From a checkpoint of a small transformer trained on Wikipedia.
Size: 16 layers, 5 heads of 64, vocabulary 8192, 19.8M parameters.
Architecture: RMSNorm before each block, no biases in attention or MLP.
Each number is 128 + 24 x the weight over its row's rms, rounded and kept within 0 to 255. Layers, rows and columns count from 0. The size above them is the row's rms in percent of the matrix's.

# layer 12 attention value, 320x320, rms 0.0583, rows 285-319, columns 64-127
size [106 107 108  99  99 105 112 106 105 102 114  99 107 100 107 113 100 106 112  95 109  91  97 110 105  96 112 105 102  96 102 100 103 103 108]
[[ 96 119 100 137 131 132 132 109 156 181 136 111 155 116 144 147 172  99 103  99 128 134 120 129  95 149 112 128 182 162 135 150 135 188 128 117 110 130 113 142 132 125  89 133 157 140 162 129 121 134 150 105 135 139 159 140 122 126 152 101 140 136 143 129]
 [162 104 161 118 156 127 122  90 122 113  89 139 165 122 136 156 114  96 113 128 127 144 118 176 138 145 128 137  82  68  83 140 110  80 119 113 103  73 118 122 131 124 125 146  86 127 116 141 117 177 114 155 127 127 100 117 178 156 145 202 126 115 175 128]
 [142  93 145 131 154 139 115 140 138 126  84 140 164 168 162 124  98  57 156 116 136 127 122 139 109 137 103  95 193 132 152 192 115  89 166 137 139 102 130 115 134 120 132 118 151 140 129 147 136 148 144 133 142 162  95  97 121 155 116 113 140 139 160 143]
 [163 106 142 142  74 117 127 138 122 138 165 161  72  92  95 103 141 168 125 126 128 155 136 113 115 145 124 113 164 120 162 166 156 117 154 161 125  84 156 153 148 119 125 109 141 126  94 142 115 125 171 136 167 110  90 146 135 146 161 152 124 104 142 132]
 [125 103  98 104 107 134 149  99 134 189 112 110 120 146 141 126 135 125 100 141 152 113 135  89 115 142 101 118 137 143 110 122 106  92 112 116 108 119  96 154 125 157 116 108 124 134 120 155 128 171  89 122 160 100 126 119  78 102 151 124 138 107 155 134]
 [144 131 138 114  99 124 106 118 118 128 130 100 129 120 125  97  79 160 114 121 142 116 149 117 145 129 107 147 133 155 131 161 130 145 105  77 130 163 166 134 121 171 137 104 149 127 132 160  98  90 117 104 168 123 102 150 133  70 115 111 154 116 144 116]
 [143 110 148 130  92 139 155 134 129  95 185 153 106 130  93 143 107 151 132 156 127 140 108 179 145 104 159  99 140  98 138 103 163  87 123 117 104 140 116 125 116 104 114 114 143 104 112 104 134 121 101 130 124 130 116 128 152 129 125 106 125 138 140 132]
 [119 121 102 166 120 131  80 146 130 137 148 167 140 144 117 142 128 128 144 128 129 119 128 129 103 118 105 147 119 114 120 149 113  96 142 145 121 140 129 100 134 107 115 104 172 153 138 138 125 119 145 141 164 160 111  94 135 125 149 114 145 150 114 129]
 [133 160 156 126 141 116  94 149 118 140 137 127 118 108 112 114 161 150 120 127 168 126 134 135 155  96 145 141  81  95 141 132 109 133 128 107 131 151 102 111 164 133 113 123 100 104 140 102 115 117 157 149 118 154 139 140 103 102 119 188 133 124 153 114]
 [113 145 151 152 113 122  74 146 124 109 121 137 127 156 119 134 145  83 124 114 116 171  87 102 125 169 122 140 153 122  89 121 150  77 142 138 159 143 200  85 108 141 119 165 177 140 158 161 163  64 141 101 110 134 108 116 132 135 110 125 140 122 152 174]
 [132 143 101 120 140 121 105 160 136 120  99  99 149 148 103  94 153  95 113 111 162 153 121 154 121 103 146 125 179 122 148 168 147 118 179 127 134 143 150 103 148 137  80  95 188 160 176 148 163 117 108  97 133 138 124  95 117 158  87 125 128 119  98 133]
 [132 139 117  49 136 140 125 117 151 146 122 129 118 138 129 120 142 102 116 118 115 108 125 144 120 118  94 123 141 144  79 101 123  97 100  73  92 173  85 126 173 171 129 113 135 110 145 130 119 178 152 153 189 109 140  97 157 113  83 177 144  98 136 116]
 [150 104 169 137 125 131 133 113 111 124 143 161 109 145  75 130  73 123 168 126 168 107 112 107 123 128 163 131 127 134  75  88 131 147 123 144 152 152 122 105 101 152 187 105 102 105 129 136 103 161 119 137 128 114 106 116 164  96 119 121 151 166 133 118]
 [116 112 103 118  96 133 122 138 126 158 106 121  97 145 137 108 129 154 107 108 162 126 131 114 150 150 119 105 109 122 160 131 132 126  93  86  86 115 130 134 160 134 131  68  90 118 141 171 130 155 128 118 179 112 126 137  92 120 135 116 135 161  82 140]
 [116 148 177 131 138 125 147  97 135  95 126 102 123 151 108 152  76 153 150 116 115 100 130 125 138 111 121 125 134 104 110 118 152 132 135 116 146 150 107 106 138 108 133 121 150 185 146  79 143 138 139 116  75 131 108 105  98 117 167 121 155 119 173 119]
 [113 104 105 106  92 143 122 141 146 179 195 106 110  85 124 130 141 155 170 132  95 130 127 129 121 141 128 103 129 137 126 148 118 137 124 149  79 132 152 134 110 120 150 112 136  99 142 142 119 144 158 107 118 119  85 144  67 172 144 116 155 123 173 134]
 [141 123  82 128 159 139  77 146 111 146 161 169 116  97 133 119 122 119 115 136 126 148 143  82 151 117 145 120  93 129 120 130 133 118 141 104 130  93 135 170 119 111 112 150  97 110 103 151  99  95 120 128 103 156  67 130 119 173 137 125 137 109 117 146]
 [102 115 115 128 138 139 155 131 143 163 141 124 110 119 145 148 112  89 114 157 155  83 124 124 131  84 112 164 167 147 130 101 154 104 153  89 108 153  85 142 132 147 124 119 143 210  72  81 129  78 109 119 131 131 121 129  95 124 102  88 153 117 150 105]
 [162 123 112 150  91 145 125 123 143 134 122 130 147 136 164 133 139 123 149 139 144 176  86  84 116 131 144 117 115 106 170 157 146 100 193 118 157 120 115 156 102 138 123 130 114  89  94 120 139 116  97 126 115 150 152 123 111 121 161 131 152 122 142 157]
 [ 93 128 147 189 145 126  94 158 137 119 112 107 124 140 111 124 137 135  81 122 131 169 103 127 125 121 135  96 181 171 118 148 123 139 143 165 133 131 128 161 158 134 110 142 133 115 170 131 153  71 163 135 108 171 103 117 112  89 136 109 132 122 141 128]
 [ 97 131  94 100 127 126 140 123 149 127 127 107 155  90 128 123 114 132 101 131  99 104 108 165  96 130 114 118 162 125 186 150 139  76 119 100 117 105 110 134 139 101 113 128  99 114  99 139 140 166 106 147 147 118 124 120 160 146 137 167 153 128 135 132]
 [145  83 121  65 112 158 146 101 122 115 136 159  97 107 121 172  89 117 179 129 138  91 131 133 132 132 113 121 146 127 102 101 130  86 127  88 122 155  94 109 112 133 162 139 141 129 135 163 114 176 109 135 135  78 139 101 149  99 165 100 117 140 162 125]
 [157 120 136 180 137 137 138 131 135 158 130 122 115 172 177 168 134 175  90 154 113 142 123  63 111 101 136 112 110 121  79  87  89  95 152 174 122 103 118 148 113 113 137 130  99 142 118 119 126  97 149 139  66 140  90 125 149 145 119 108 131 135 115 141]
 [137 139 113 148 125 125 143 116 126 114  99 118 128  87 135 112 121 159 122 123 124 170 152 166 163 135 126 123  96 124 148 164 136 140 130 151 134 144  91 113 185 126 122 123 119 141 122  90 140 106 138 116 104 118 108 130 116 136 140 176 122 125 122  79]
 [ 97 127  92 147 118 119 131 138 142 119 163 161 136 116 137 134 123  98 156 105 126 141 109 126 153 103  91 141 148 165 132 127 121 145 143  60 175 128  96 159 125 152 105 129 131 172 123  91 101 112 149 116 115 159 146 120 100  68 140 123 107 132 128 138]
 [127 115  94 126 131 143 110 149 132 141 192 130 131 126 143 113 145 103 144 148 144 142 133 122 146  97 152 141  96 136 126 102 169 112 122 101 112  90 107 185 176 112  95 168  69 126 101  87 133 140  95  91 160 111 115  88 121 153 148 107 121 124 178 135]
 [145 118 104  96 111 132 149 108 137 136 124 176 172 150  88 111 137 116  88 127 103 108 114 199  91 156 112 136 172 107 160 133 137 128 121 145 142 128 130 139 140 135 127 165 159 142 129  99  96 162 115 128 164 117 152 124 103 107 173 157 139  97 129 121]
 [131 109 108  78 130 128 143 100 140 129 129 132 153 110 167 186 129 139 175 135 136 124 102  82 136 180 137 102 164 111 121 150 102  81 164 136 133 159 159 139  80 110 139 136 185  93 129 126 171 168 136 141 100 141 169 153 148 161 115 127 134 136 120 119]
 [138 110 176 141 133 119 134  96 113 151  90 126 131 138 115 118 132 142 174 117 190 126 137  84 141 160 107  87 134  78 100 135 131 152 157 150 147  97 155  98 157 134 115  91 143 144 161 152 104 171 123 152 144  89 129 117 158 163 142 119  85 140  91 157]
 [125 167 174 159 133 119 140 165 139 116 135 101 156 106  74 100  86 109  86 144 119 143 122 101 118 154 122 147 145 157 111 139 123 139 129 180 167 125 141 143  83 162 137 112 125  93 131 147 160  63 121 143 155 138 125 104 144 136  99 121 153 140 127 150]
 [115 125  87 146 120 127 149  97 137  80 133 140 136 115 147 150 135 139 155 156 156 144 117 138 106 158 135 116 119 103  88 142 104 127 163 160 118 125  94 118 126 117 165 151 114  92 111 144 146 157 106 162  87 131 122 154 154 148 144 195 129 119 113 163]
 [123 193 193 133 153 128 131 189  99 162  98  84 106 153 154  97 121  90 110 144 131 127 158 140 108  37 114 168  89 145 146 128 124 124  89 120 114 125 138 128 156 157 118 124  91 151  83 139 101 123 155 173 171 124 118 127 132  59  91 136 101 153 110 119]
 [119 168 170 142 173 118 177 131 126 183 115 107 141 106 142 147 121 144 136 136 123  89  78 143 123 143  97 138 125 101  79 118 135 147 129 151 143 144 129 120 102 123 128  99 171  97 128  98  90 146 144 131 106 172 171 146 177 154 141 115 122  98 114 113]
 [106 155 132 163 144 119 124 138 110 118 160 116  80 111 151 142  95 163 157 122 132 123 115 130 138 131 118 142 138 130 171 117 157 164 144 106  89 127 122 115 118 140 135 118 165 111  82 106 129  94 128  92 119 157 142 129 123 104 141 106 151 129 100 140]
 [136 111 161  96 178 133 159 148 128 113 134 129 133 124 127 119 118  89 114 104 115  88 135  97 106  93  94 140  83 120 136 123 139 123  88 110 145 149 114 128 134 157 128 108 127 126 142  98  94 132 127 134 131 123 151 146 115  97 114 147 161 121 147 115]]
# layer 12 attention output (transposed), 320x320, rms 0.0577, rows 285-319, columns 64-127
size [110 116 110 106 106 117 117 109 108 101 116 113 114 107 117 116 109 111 117  98 112  95  97 112 118 106 116 111 100  95 109 103  98 106 110]
[[130 112 157 125 128 113 155 122 121 110 177  81 121 117 119 137 146 119 123 115 129 143 152 147 128 116 127 139 108  97 114 104 108 110 105 143 139  84 120 137 123 134 145 113 171  93 121  88 100 136 142 135  94 101 150  68  94 133 153 170 135 133  91  71]
 [143 115  83 171 143 124 143  62  70 119 152 140 139 124 136 128 122 170 120 161 122 116 163  90 146 101 128 112 145 153 150 141 131 116 171 142 119 201 153 165 134  68 158 121 109 126 153 127 136 157 145 158 136 133 161 127 130 103  95 124 108 117 151 126]
 [128 120 124 138 156 136 121 158 121 130 163 135 123  94 148  97 124 143 131 111 162 113  93 117 116 130 148 142  95 153 156 139 126 111 104  83 103 141 136 136 146 121 179 115 128 138 102 115 132 101 134 149 128 145 138 110 145 120 156 137 112 195 144  89]
 [133 144 105  87 161 143 111 139 154 141 128 163 157 139 167 130 129 142 123 123 150 105 118 153 112 160 186 153 106 121 127 101 150 144 138 133 157 158 117  68 137 153 132 122  87 193 164 119 136 128 122 143 105 115 117 100 127 142 163 187 148 139  82 110]
 [ 78 135  93 101 153  96  90 126 137 128 149  44  85  90 111 139 139 126 147 112 133 111 151 139 148 133 145 157  57 125 144 118 101  81  82  90 116 121 120 141 130 133 124 140 152 110 141  84 115 100 122 106 100 151 147 129 121 142 137 156 119 101 127 164]
 [ 84 165 167 138 144 130 100 186 162 130 113 132  74 159 102 131 124 129 139  90 128 177 117 140 137 100 155 106 152 114 101 129 144 140 105 125 144 130  96 131  75  76 140 127 108 146 166 117 140  88 134 132  78 138  93 142 124 138 173 136 145 123 161 127]
 [136 129 127 117 143 172 142 122 149 110  70 160 149 103 166 143 106 142 151 119 112 119 125 104 126 140 147 134 154  83 124 166  81  90 124 132 106 152 128 138 112 140  89 163 120 193 152 135  98 160 126 157 142 132 111 159 130 138 134 120 134 193 134 163]
 [ 63 156 169 139 133 127 124  69 156 146 106 130 124 115 151  94 148 117 103 120 106 149 117 171 130 167 167 132  74 135 131 121 133 145 120 126 128 123  82 126 185 131 130  98 108 169 147 138 123 117 141 129 132 139 135 169 139 129 162 106 108 158 111 112]
 [107 123 111 127 107 144 116 118 122 114 113  98 129 134  78  88 137 136  78 172 115 113 122 135  89 160  96  99 140 122 117 122 169 136 167 131 152 186 153 118 142 140 101 141  91 135 126 174 192 107 151 111 168  99 126 111 132 134 102 113 128 119 107 155]
 [137 126 114 151 124 124  99 198 129 124 129 160 132 114 142 124 108 133 116 115 146 114 139 127  95 121 150 103 167 134 159 143 117 137 125 121 111 120 116 138 136  75 105 117  80 109  96 164 145 129 136 153 178 165 129 139 138  93 160 130  95 165 122  83]
 [122 105 152 117 118  97 174 132 147 127 159 107 123 168 109 133 116 152 111 159 107 100 126 130 129 116  80 108 148 120 119 122 142 162 132 181 126  95 112 126 132  99 129 148 140 142 109 124 153 121 124 135 102  98 116 140 130 135 163 152 104 142  69 112]
 [110 151 108 119 143 109 154 120 156 123 132  95  97  88 115 148 105 136 145  99 168 133 126 122 125 133 137 133  98 121 143  98  98 132  99 110 129 145 146 188  94 111 153  86 156 114 166 117  92  68 103 121 112 167 143 115 126 121  92 128 146 101 138 177]
 [136 150  96 125 133 135 132 145 138 117  88 139 139  77 146 122 127  95 152 123 113 109  98 103 149 121 168  97 145 135 131 152 116 129  80 119  96 162 129 120 119 174 124 130 101 117 159 145  95 108 119 194 108 173  97 130 123 127 102 133 141 104 161 168]
 [ 97 175 144  80 121 101  96 150 173 143 162  86 111  87 118 132 150 106 146 126 119 151 134 150 131 156 139 155  77 122 117 135 109 124  95 118 157 191 150 122 106 160 120 125 113 158 134 123 113 111 128 101  94 127 118 131 125  95 112 156 106  96 171 144]
 [106 103 103 138 120 135 111 107 149 112 144 150 130 172 129 142 151 124 122 168 147 133 135 135 118 102 116 144 140 113 105 116 182 142 117 147 119 173 156 141 135 140 123 146 113 158 114 129  80 137 142 165 158 137 143 103 108 121 140 116 131 150 109 100]
 [135 136 132 129 136 114 106  69 159 166 124  83 148 104 176 152 170 108 122  70 143 163 107 142 168 116 148 186 141  89 113 137 134 132 123 121 150  98 158 110 134 110 113 117 107 130 151  99  94  73 106 119 124 138  87  98 142 157 113 138 139 131 166 127]
 [134 135 116 132 132 122 141 103  76 139 144 143 108 158 161 125 117 139 117 149 138 118 106 111 126 120 121 148 130  96 139 130 132  68 145 172 127 113 131  68 155 135 113 122 167 147 123 154 190 154 123 120 102 105 122 121  92 129 108 134 124 146  99 115]
 [ 96 129 118 114 145 118 105 147 155 119 127  70  67 156  84 126 103 125 134 143 152 116 147 124 123 117 107 122 102  76 111 121 138 104  78 130 170 109 138 139 128 138 124 151 162  94 153 105 111 117 144 157 124  66 105 116 134 151 126 101 149 144 129 144]
 [111 135 145 115 143 181 135 170 105 129 131 140 105 118 143 154 130 123 141 121  95 148 133 106 163  90 149 147 118  93 127 163 120  97 101 139 119 110 134 109 181 136 106 196 104 117 128 151 138 142 120 131  97 105 136 129 117 146 137 128 147 164 144  99]
 [129 112 166 140  92 192 101 172 138 125 122 132  94 135 137 111 121 160 109 137 126 117 112 164  96 113 103 107 148 147 120  93 169 146 130 105 126 159 157  90 108 115 120 100 131 104 136 157 181 109 151 157 151 149 105 112 139 108 160 123 120 153 120  98]
 [124 140 116 130 117 111 131  93 124 115 171 100 121 121 100 118  83 166 178 190 181 123 131 136 176 148 129 123 124 138 104 102 114 101 138 138 142 111 130 166 153 125 119 129 154 151 126  92 123 147 138 107 130 103 133 130 127 151 103 118  99 177 110 155]
 [121 183 102 132 105 118 130 148 165 103 146 108 112 134 143 116  89 144 151 110 139 130 152 114 156 108 190 132 129  93  97 144 102 142 110 144  78 131 136 153 134  87 105  91  93 154 110 104 127 102 113 135  89 170 129 127 140 102 137 124 143 121 156 142]
 [133 129 128 138 132 159  91 136 109 138  74 116 125 130 152 129  98 120 134  97 103  99 139 116 158 117 131 108 116 140 118 132 138 128 136 119 118 100 132  90 174 117 123 125 172 123 144 148 169 154 108 111 140 123 124 137 145 106 110 106 125 147 163  78]
 [139  87 117 123 159 182 131 101 119 133 134 140 142 168 158 143 126 139 121 163 156 108 116  92 120 127 122 140 156 165 123 134 142 182 158 136 182 122 148 132 118 153 136 126 157 153 209 155 138 147 135 173 129 129 123 129 111 141 144 120 136 131  76 145]
 [141 123 143  96 162 151 131 135 128 118 125 112 104 146  69 132 131 169 106 117 145 104 125 109 105 139 119 109 103 140 143  72 116 108 159 135 106 158 179 120 116 131 104 105 140 130  92 155 100 134 126 135 134 102 155 142 126 141 142 127 152 143 113 143]
 [121 116 117 118 111 113 139 103  90 158 140  94 103 108 160 171 144 173 147 152 150  98 113 127 126 127 110 116 162  92 152  91 107 102 118 166 109 166 160 103 137 137 144 132 162 109 148 141 152 133 115 151 142  92 154 117 126 143 108 133 138 137 113 110]
 [113 104  98 133 127 148 140 121 173 121 157 157 135 119 108 150 127 162 159 174 150 171 135 111 136 107 121 118 114 167 162 108  96  99 105 135 101  94 140 147 113 154 138 149 111 106 153  97 101 133 123 102 128 104 168 121 154 154 146 123 148 138  97 138]
 [153 110  87 138 136  76 155 126 106 136 145  87 140 101 156 107 150 123 110 103 128 107 102 147  97  95 150 168 116 103  86 142 165 127 122 122 141  88 122 145 130 144 142 134 126 147  77  83  95 105 160 133 124 160 114 106  88 144 115 112 118 150 113 179]
 [169 122  82 124 125  68 124 127 119 137 134 142 170  95 146 120 126 106 136 171 112 119 118 148  99 153 178 149 133 184 150 159 138 146 133 119 118 129 115 149 116 132 155 119  98 121 117 138 106 104 162 127 124 160 137 125 100 102 183 121 117  96 100 136]
 [161 121 122 106 139 190  90 186 117 116  88 152 102 108 131 143 139  82 148 129 102 159  77 133 114 110 129 147 122 116 112 119 154 111  94  81 173 148 126  72 139 162  99 176 138 131 128 136  99 155 141 131 127 149  59 166 105 147 120 126 129 171 130 148]
 [ 83 143 100 126 122  99 129  93 117 117 120 140 139 121 143 117 140 162 146 175  94 136 146 142 139 121 149 134  98 120 122 131 171 149 136  91 148 168 133 146 169 112 127 115  61 112 115 119  89 136 142 135 163 142 125 135 104 116 151  94 111 148 161 148]
 [150 136 153  91 145 150 137 107 139 111  92 161 108 122  94 111 145  84 124 106 104 147  89 120 139 148 102  72 131 154 128 132 104 148 143 132 111 174  99 114  81 121 123 174 178 122 133 150 170 115 153 127 118 104 113 138 166 152  94 114 160 100 137 113]
 [153 105 139 170 131 132 142 103  87 129 135 122 167 114 102  91 124  86  96 131 106 134 170  97  98 131 148 133 117 159 143 139 118 169 138 134 123  94 119 142 176 131 130 148 111 106 110 107  74 148 170 148 138 125 126 122 140 132 122  95 154 154  98 134]
 [ 93 140 170 115 124 135 145 171 160 146 103 139 147 129 147 114 157  81 111 159 115 169 136 111 154 131 168 101 108 124  90 144 114 171 113 169 144 128  72 101 127 139 103  99 110 188 134 117  97 158 132 153 102 107 100 138 134 125 140 123 143 131  90 112]
 [104 114 140 171 178 175 112 104 149 106 127 136 144 142  67 110 124 108 118 122 138 136 137  98 132 121  80  91  99 144 174 151 120 154 133 125 123  92 111 168 120 120 122 146 146  71 114 134  94 115 145 168 111  96 138  99 140 126 131 139 162 133 149 141]]
# layer 12 MLP gate, 512x320, rms 0.0451, rows 0-11, columns 64-127
size [102 102 102 101 102  94  97 101 100  92 102 101]
[[165 161 151 132 112  94  82 111 172 117  86 132 141 125 186 121 179 105 150 138 113 120 137 118 118 146  99 134 148 162 139 138 133 115 176 162 130 111 139  96 123 123 140  99 127 148 155 152 133 124 150 113 111 140 112 118 119 121  86 123 179 110 125 108]
 [145 118 116 137 100  95 157 117 141  95 127  94 111 169 120 164 147 150  81 168 116 110 144 144 122 125 101 116 188  96 130 157 104 122 143  91 105 124  72 134 131 114 130 158 103 101 112 106 152 112 143 115 189 130 147  94 122 111 102 101 130 122 156 152]
 [ 99 130 179 149 171 108 148 144 113 160 141 123 132 166 122 140 150 131 116 142 154 126 161 120 115 112 137  81 135 140 149 193  99  67 110 158 139 157 110 126 112 149 107 101 118 157 104 173 132 129  79 124 140 114 135 143 116 133 136 122 120 122 141 131]
 [159  98  90 166 128  95 158 121 152  44 165 130 138 125 141 128  98 128 123 113 103  84 117 139 184 132  96 176 122 164 142 111 130  94 106 152 133 121 136 117  98 154  76  75  92 111 100 124 132 126 124  89 123 134 136 130 151 130 179 149  91 140 147 115]
 [122  75 130 117 117 106 141 166 125 124 129 132 178 114 143 138 132 166  83 125 125 115 104 156 138 146 138  65 176 153 124 136 118  99 139 139 167 164 122 155 136 124 139 143  94 129 149 176 139 152 111 106  85 137 125 145 124 103 140 120 146 146 151 119]
 [132 113 120 123 118 121  98 117 114 134 124 130 113 106 100 162 114 119 130 102 141 103 139 118  92 135 123 114 137 136 130 167 119 142 138 138 129 126 102 128 160 143  81 138 193 118 148 120 162 162 165 122 120 117 145 120 162  84 135 119 112 157 150 134]
 [103 120 101 131 143 124 115 135 165 171 125 155 147 124 100 126 114 103  89 143 175 138 153 149 101 115 114 115 141 140 108 138 108 129 185 148 119 160 180 151 140 171  97 155  75 108  72 140 150 114 102 121 150  99  99 145  96 133  94 125 117  97 161 160]
 [113 107 172 144  95 102 156 129 112  80 130  73 153 128 121 153  87 154 140 112 124 143 146 126 120 138 137 101 145 132 139 145 128 120 137 158 128  77  99 163 135 134 138 132 114 120 141 109 187 123 140 151 121 135 121 124 131 115 157 150 105 151 132 139]
 [112 118 110 130 132  97 128 137 108  74  75 137  75 138 106 149 127 121 129 151 144 117 103  99 154 107 163 178 128 126 112 121 143 129 140 143 126  97 114  65 131 163  72 145 127 112 116 153 134  95 179 120 111 115 110 104  55 137 108 106  98  81 127 144]
 [130 112 111 107  84 118 102 105 154  92 191  99 142 174 159 132 129  88 146 111 129 132 122  96 120 141  97 111 158 147 175 170 146 117 142 144 107 167 135 175  97 127 123 109 139 122 111 137 110 125 107 115 150 135 168 136 176 120 106 126 109 111 106 107]
 [138 110 126 140 197 113 168 116 129 141 100 142  77 144 117 146 146  84 114 129 106 112 108 154 119 137 125 126  88 133 146 148 141 122  92 136 140  93 129 139 126 126 124 109 124 116 172 119 114 156 139 108 149 131 144 139 145 143 128 117 111 139 118 115]
 [108 168 132 129 144 120 149 188 122  90 111 140 167 126 124 110 175 162 103 154  76  87 124 168  90  74 129 109 120 115  88 111 156  78 141 145 122 166 139  92 130 166 138 127 142  92 162  83 139 158 104 139 122  86 142 128 165 108  89 145  98 160 113 140]]
# layer 12 MLP up, 512x320, rms 0.0474, rows 0-11, columns 64-127
size [106 101 107 100 106  92  97 101 101  91 107 102]
[[127 170 172 140 124 145 120 125 123 100  97 117 148 105 163 177 155  95 127 104 121 134 157 135 149 138 118 138 133 199 101 128 116 137 182 127 150 131 116 140 101 113 106 136 143 135 163 140 169 129 145 109 115 171 132 102 115 114  88 152 138 129 108  95]
 [177  94 133 144 145 135 112 174 129 112 124 138  90 101 108 167 106 109 139  73 139  94 131 128 115 119 109 141 128 101 141 130 147 150 155 130 107 131 138 110 110 181 105  98 154 123 120  81 114 112 116 121 104 136 105 121 120 123 116 147  91 114 143 160]
 [131  99 135 113 101 124 167 117 148 104 143 157 119 181 128 136 154 141  86 144 111 141  82 150 135 138 136 130 138 145 107 129 154 159 161 149 125 120 151  92 121  92 135  67 134 124 124 156 108 107 146 116 126 118 118 117 135  85 113 136 141 108  78 114]
 [118 102 113 131 164 136 181 128 128 156 113 116 150 146 141 160 150 128 140 152 126 149 123 120 125 129 141 128 142 105 124 132 116 111 109 113 152 148 153 179  85 105 111 104 105 100  62 115  59 117  90 170 153 154 132 163 109 164 144  68 153 116 151 146]
 [120 102 104  79 118 143 130  86 131 148  78 113 199 145 131 102 132 144 115 157 146 134 147 139 108 123 133 138 156  73 138 161 121 104 132 136 119 115 130 114 104 124 110 111 122 133 164 119 123 152  99 110 116  85 101 104 139 104 105 188 155  94 126 130]
 [133  75 116 121 120 134 119 118 153 150 114 147 132 136 194 158 165 103 138 132  81 127 111 169 113 168 121 138 101 133 145 115 164 171 122 118 138 150 171  61 107 112 180 132 120 163  85  75 115 131 129 173 135 164 151 109  99 180 166 109 144 109 143 118]
 [121 156 109 115 124 133 118 135 150 133 123 113 130 118 134 124 130 151 107  85 117 125 163 137 102 137 171 101 117 127 117 125 151 141  77  95 115 110 115 180 128 119 106 148 135 112  84  93 171 158 167 155 111 133 121 132  89 120 144 174  85 125 157 144]
 [163 153 140 145 124 132 131 125  69 128 110  98 119 140 140 148 129 164 122 110 131 163 169 134 127 149 131 166 136 139 137 114 103 144 120 151 113 117  96 124 122 139 164 149 152 123 171 115 128 104 114 113 165 114 106 116 129 100 113 143 114 114 132 140]
 [129 179 105 138 142 122  93 128  52 136 124 121 142 138 104  86 133 122 161  95 113 131 121  99 136 125 113 100 134 142 154 164 160  84 146 126 156 102 101 112 110 137 103 113 124 129 152 136 119  89 126 137 123  86  73 117 129 149 131 142  99 135 115 125]
 [173 148 115 124 110 125  91 128 140 129 113 139  93 159 114 145 116 159 117 138 111 150 153 133  99 101 149 175 133 117  79 142 119 131 107 131 131 167 171 112 100 132  81 115 128 164  99  92 135 129 112 142 126 131  80 131 112 167 156 118 109 123 137 124]
 [169 143 139 130 105 130 131 125 139 168 151 141 102 180 103 151 191 116 102 128 109 149 120 129 157 126 122 180 133 101  95 135 103 117 127 171 148 143 137 113 133 120 148 137 149 125 107 133 125 111 115  93 146  99 129 118 111 135 113 153 104 169 119 153]
 [128 132  91 136 137 140 175 122 129 101 169  92 130 133 155  91 121 117 138 190 112 122 110 164 117 133 120 103 134  85 157 122 137 125 121 151 153 127 126 142 114 171 110 145 142 148 145 113 148  82  95 146 108 128 144 120 116 110 132 139 154 108 130 162]]
# layer 12 MLP down (transposed), 512x320, rms 0.0425, rows 0-10, columns 64-127
size [100 104 104  99 107  93  96 103 102  94 107]
[[137 120 126 105 121 158 154 104  99 127 147 138 145  87 118 120 116 100  90 114 152 152 111 146 131 118  79 122 113 121 139 119 117 126 124  92 114 152 134 133 117 132  84 148 110  76 135 123 123 104 145 170 121 133 140 179 107  73 174 112 102 105 165 150]
 [ 97 117 121 126 114 137  72  88 127 119 127 115 126 113 103 124 130 104  75 166  82 116 137 119 138  91 139 112  99  86 130 158  88 140  94  87 165 140 114 125 167  93 147 162 154 117 151 166 138  95 153 131  97 125 137 137 129 129  86 152 122  97 136 155]
 [159 128 124 156 157 143 150 147 124 162 117 134 118 131 145  95 110 169 135 102 126 150 151 127 131 102 143 107 133 120 153 152  93 132  66 137 100 158 162 121 125 119 127 108  97  88 156  83 129 107  82  86 108 123 158 105  96 126 156 118 112  99 101  77]
 [146 156 162 140 131 108 136 157 112 142 107 131 121 157 103 166 189 143 113 138 152 151 123 126 159  83 121 110 119 108 130 153 152 116 147  91 138 109  89 116 156 121 139 158 131 184 152 148 163 137 142 155 131 128 128  96 153 125 122 118 144 130 128 147]
 [103 116 170 135  88 107 131 133 129 110 143 154 127 167 131 124  99 126 136 115 146 139 104 111 100 113 132 112 132 145 132 138  84 142 164  68 151 113  98 112 140 146 163 128 119 116 147 118 128 153 165 120 121 129 132 149 178 147 118 113 114 117 112 133]
 [126 121 129  78 116 117 154 150 134 131 127 128 125 114 110  99 143 138 124 168 144 145 130  92 113 150 169 163 133 114 151 136 117 114 112 166 128 130 144 143 107 160 101 141 119 124 117 124 131 142 118 114 168 172  74 160 161 124  66 161 145 150 137 101]
 [151 154 177 110 145 188 141 135 121 124 118 126 127 158 115 118 112 119 132 181 146 107 107 118 165 183  80 135 128 152 149 116  92  84 104 153 161 147 170  90 114 115 121 150 151 106 111 147 116 133 121 110 147 104 126 124 150 151 151 136 133 134 133 106]
 [ 86 126 116 112 179  99 122 140 151 100 101 153 131 118 121 127  99 129 137 155  86 131 152 131 146 137  93  88 138 110 112  79 187 154 177 154 101 161 157 148 118 100 121 118 110 139 118 118 153 154 104 134 113  87 128 120 122 130 121  99 113 140 134 117]
 [104 139  88 130 107 125 135 117 185  98 116 147 148 132 109 181 122 200 132 117 137 132 132 140 168 149 134 128 112 168 115 143 103 136 116 102  84 137 129 158 175  98 147 114 114 158 119 111 157 129 146 114 143  97 124 142 123 133 139 137 121 159 112  90]
 [100 114 137 136  99 147 140 136 117  97 119  94 134 142 142 162 139  85 137 121 119 130  93 144 125 148 136 168  77 169 140 146 131 157 120 127 127 112  88 136 171 168 118 116 125 109 160 108 130 112  72 120  95 101 101 110 122 161 117 141 136 122 137  80]
 [114 150 148 128  99  64  95 148 130  93 139  99 133 149 117 120 146 131 150 141 155 111 125 128 109 152 159 118  87 105 140 148 116 111 111 134 111 102 108  87 101 122 103 104 143  93 165 133 101 147  97 154 160 111 138 107  96 176 178 122 141 128 138 153]]